Weights of a small transformer language model.
Size: 14 layers, width 64, 2 heads of 32 (1 for keys and values), MLP 192 SwiGLU, vocabulary 1024.
Architecture: rotary positions, no biases in attention or MLP, untied embeddings.
Training: a variant of Muon for these matrices, 81M tokens, 5573 steps.
Each number is 128 + 32 x the weight over its row's rms, rounded and kept within 0 to 255. Layers, rows and columns count from 0. Numbers have three digits each. The size before them is the row's rms in percent of the matrix's.

# layer 8 attention query, 64x64, rms 0.0651, rows 0-63, columns 0-63
133:193125122173171134149086111078141092083151148151159126078167112128086100116108161154107140093153097155076139108200138120105132123196113135114110115148114165153139083143052147137094174125131191
104:155081126146164154172097084089131162083168092113139123098136153099156095120089075148156082172140166119105149105177077137156095170153134128145086157082169185167125082117097155178124139172098149
093:082115129123099098101096108209135118204132136120117092112127142131113142121127120076115153116134088080185108137088118165156145115068144103138155097157126077088105226145145120123178165153161155
088:103152139119102146124126132189160106210089079120157134180155123162174153139161108111132106139105133142149153153105088150164200122108095135158167157136157099141148195122214105073155095127132110
087:128136149112148134072112135150148108143104142097121054097121161135151128148184048169147173121087110076118151159150152122139122075128206103094166179144148137099176185155116099079166122138140138
121:106131081163139085120072099086070101079125117129124111128140101216076203105105137126143132131156098135111105110174165087108168138148115097054146139100159106132158119132075099095124165116163118
110:131128084135143103135118114124130129123095107112139119169142107141141165092120179089147126151132100118102194167132051181153140130091133052092146151149147069108165170160095088206094118128169185
115:200181161163122185202164110088115113117161107085161172121121126116124109132138151153144066133167185163088130167145102181130137153109101115135123103102116162168147089156122145115075068146113094
080:136120115096110093123067135135107171175135128108119065148121116131128184121126107143100118085111115128165126168136126146131095111132037127072091184169104135086073163096162118133128204181115173
115:145141084097056133133115133106105205172132125141088160082145136164163080127156146156134161070097161156116061149113199135145136100165131153139191138092154137095127097143096091148132136170098159
115:083171150142132091076152173143062191167114125129158151107139151173103188116165163132154091112170121146156182140123126154141135116097169080145048155128138151140120104144072096169103090101110124
115:131171136128129144057146092152100170151135141168131140125147097102134105132117110127176107161156107046174130135091167056139086150141164139050115102154125149150183171126118059102149148097165130
110:115137104151119177142150124198138150140108177108100091066110072161160174149077187118127129148152201108119142178104164143110126111159106140115177153170133126113152077116115140183093148176080124
125:150147172087099118120158141140133140104099141128148128101111147074085153126130109130182118189123135219154118111153065102164072127130149151168132115120083134062147178161116124145056076145168111
115:138129132150117086060148104137099081095159129096167172158147046123123143134119139130129123142133137116130132112099114127142132177146060112209103164093163063160180182099090166140155091095112155
107:139134168151104123113126135096126057181128143077129075135205175147145130133117123156129123085175106104146079070140110114114073121126178125164124112082047138131120196186103136116141123136102131
087:143133118081189177177156114131099072090117166165162148124105111161123130117131157124118174122126116160075155111163137163106190148158149098074127138162091127111151088186098162154139175194148180
118:119150173093075139094154113160095106151132146116078136159079129108146168135139090113160131164106162132164158110093032121201143121094122154131167153143099131078079201148163099091155121141144115
113:146129104161158079152093139095136124138119159130164085081166094166103103133148108172117171084132095139063077164169153076075113115203113109116117103101148152151164085168078110112121154075131124
110:175134175186174156124138116084142172113176079120126182105189143125140035109119146097116087137148171102123167152150128174107090151148101113138108091092158155145117075139130177134143087130084135
099:054161062090157127061131155155092136142106126160167107142128170130160114179108115096188135112077128181189130120077115135124122111108147124152145159175135085063106155117131098150136093097156158
107:116168124163170183253144104116077125120150145132112127133120134119113128081069139140146117166161117116118151081111111135133098198119148128108115158151097143151114102114085149207076100145142157
132:132169107112122190129124132166098133109086081137112105177108123068085125135145122105186083187184104167171158183164090155158114168086094136164121146161098128130073135127114118147120127083067123
102:056167101105140135062158132145136143119074126179116145127133131130165115136095135080172178122045133133204114121112138102123168134101191138137155142118137073108112126149186099115141109079176101
126:051127138097073167114143127162126100178147086149096168176108136133145164160126128157085093091139175183167131137081129186176146136069142108146149156130095141117134202111180121100156116115131102
108:149113171104139170107139113166157093137138094164099136100144111141151041071102151149169113123178094165064094087104137162131144092123152100181099131096148203133102099133068116132140081107127108
105:132161104134152145107156089146054163075122142165094138133085178148110110141136141115097127128146136092133125105119131136166140156158076127111029117134190116117062099133125066140179160129070091
119:063193124090060140148172120148164129095086144072140108053122129142111090096119166149117075135103115160103150130145130102104103106123123074145134151130174136150131159112114061138121135047088142
119:116105109117135088108173142088150031143059132149160154114175119124110113180121193164145101128092130130142131097158163109134223151137134140114074149153114128120109130140155129122070131177129072
105:096125188143082155111170128119144095157181095130107145138160137170127142147145096073128156146126135149198096073072109122080108156118113180153093074113097123079093142170055155173140117120147119
097:116126128140117110141155102137092082166166152122123091110127080121152134185197187112093080143093131145130136184148108108222134142111126152153158145147150181117130150132138075220147130174126143
119:113114058151119095121135133101146084110110124109185144101116151068088126087069078149135145140122168143120106122135156072148135176089157220153130141104155122180177128116201090122110124129127163
110:179166109085105103136226093165089129121121098124116081172117130159109167204096060138151173123138105105118103171144135121123138169120107074141174119130130129166166105062104104109139137140155128
064:153117109116119090133186079130114110122170054167133159116133112137110195114104139137141128102174159081081103080168136137150153103148141126104156141126102189107119131112070142087118164117211062
061:127175166089129119154106131166119188114157122149087173152104197157165103093123121056122086109156210136150150104125116131132109119099092141169144135151099128144099190134192117099151135122057149
096:119130200137128161134055126122169115173133169120118099119127152124185105073144180106126112121133143141136146130104149155132206077127122201140090115164110122126069169161186110124155118161084173
082:108125092105145131108076133127119118135125148067174116128121098153175141091112163092170098099161120181165170054121157123132134093089171177139139153157130082113087149134210078101096160132170159
102:156146188110104112075193078195111159101139047107112090150133118172103190173131117181102185143144092094140100134130128094122108182132114081152148106146131141153160144115110145135131102103104167
087:167163137130134141010116069147094124159139089160132140110075138138085129177122091120118098125111155128192131093100135118178126145183106159109113145095146062166170174129096104130136107136108108
101:175119119189170127171179058173129121158113112142169150109109159115159080132087096095165134131162119103088092154139129121107169111167075111099115094151176109126141100046102095134135165160173144
083:129128099125151149089101110147148141164101129163159079174137119139154122060138119169161134120139137168214120082188136154152134130136099201137163179175135112077124171102074181119106091131140156
094:139123071105084130154151114136199124122124151171126153112126130142121131158106149099147050115088177133131089103165113141136172190093178083142131121161086147134124075150237107137155108129116115
089:111082109102140146107148095103147168140151111198098094101137188167079135095149089063135123128129105162150084144179132098102085108172095176118136124124089117121052096091087091131084093114115155
094:099117131103147107118138089144123170076127118107143116222122104079093075104139116000149148150165105172120166140122133103155105161091153138128101135139070111147123128118148139156161101089123144
086:147088141137107150165093123148103121136116124094152174155144093139091147146116113141137180145107079083113137203163094060096071157115100106152165108161174090123209137118155149080102122141164073
081:132105094113163117128117078134135158147148161130154111130125193118109177124165149164121186128167082094159082182133127179179185118087174099114167071143103117126107194076150150126154149157169131
089:138136098165125107071118155148151066120162176132181177152146029121085155107111161165129142107119140145101150083175119180093110164121147153135107148136091167145171154155129108142205152134141155
088:142109124177097139120098177170072160090159177144103144096104167075101157157148118138182130157123174132097159224145084121101141147155088122113167138110096149169111142110146167095146151131131193
073:150059123189093107097119103142106117144192131087142168202120082111179143115153160154141180161071099089084136092115093098155177136161113123120133170156092156103113128098113105138161168155129095
085:125139147159134177163021162124158071138121182113148151105173119101105122068116150169137117147117152122155181108123127146145163070128142196147100150144163103073106147135186124154106128170147110
089:160123115112109102130215114145098169159137083154087094154112126142090127159131112153095161177162106099102068165145109100103110218165134071117146063095138149144174115082103132140113105139154137
056:144121073135063099136166084113133144180149134174066132104077139167117095129121104104145105102185099095082087134096152153119127148104100136128156099105093171161180084122090096150112204096135095
084:082152180128148129088068150135201074157142144107115129156130114086116125153142143154091127140060113118176156105124086133188149069087153209128097139143118097098098162150151139103150128109084158
081:149136129124102135159092123136118109136182095131074137150167210124082153167163043176084132138157047150115127132117135075128137124163099113079114143127163153124138117089104145102136152111051144
098:169091168095156164105077124136136075157145155170120077114140160087099147183143141156115081112123141108132135155139139169130179126159123082141075133102127149048074150137067134138094174168110176
081:074186137103149122083073134141186152110155139112138145130149161074117125097151131140127129098042085179136146172114145136137159125119128146149079172129106138099069150147233122105132155138097124
103:095135103088125119100090149148153093160107125140164147131113083127171146131024128091087071122138170118179190162088120140138118072130130081157065162102122125129167142146152096151160147074133123
097:111160098131084118157143131148150122111124071127130127081126127147186080091102076178113169135163117167116144113147215167145131086146094171176132154104125189079117094118083168170158138097145095
089:117194160147124107110184108142123114121150177192152174119117127076124167110097213072116095123133105165091089152126154117178095123091110083080112084124151159105151144148134058120129127155110152
099:119147157145091115134178169188155144087116154106140182067103156188171112062166177138119119152100137094121111153122152049138081140111090169120163128158180090119157135128130139110173091119154123
080:123138167182110170115139135075090140145115158131123150156108119141054130119172175146153151136108141066102145143169116096115114146140123067130097073080113120167159162162203098160081164186100119
109:113139141084087113167171150129148143115108041142100091166120155120179108125166078164138117123105131078147086085137102142113140080107128125119134116157129057086180098110075149091148152090084068
086:051184118122119145120146133113125155139104053126123213144096143140087102093124177117126121117121176144160133137173136156153137170102087065093149171110135126130136147180161191116115119083131186
100:115141013132095110157135140133143193096169167121157132154130172101108130120147074142102153116113121176130106140148168128157177132120130142127128135124067162162102131069141136145230127100142142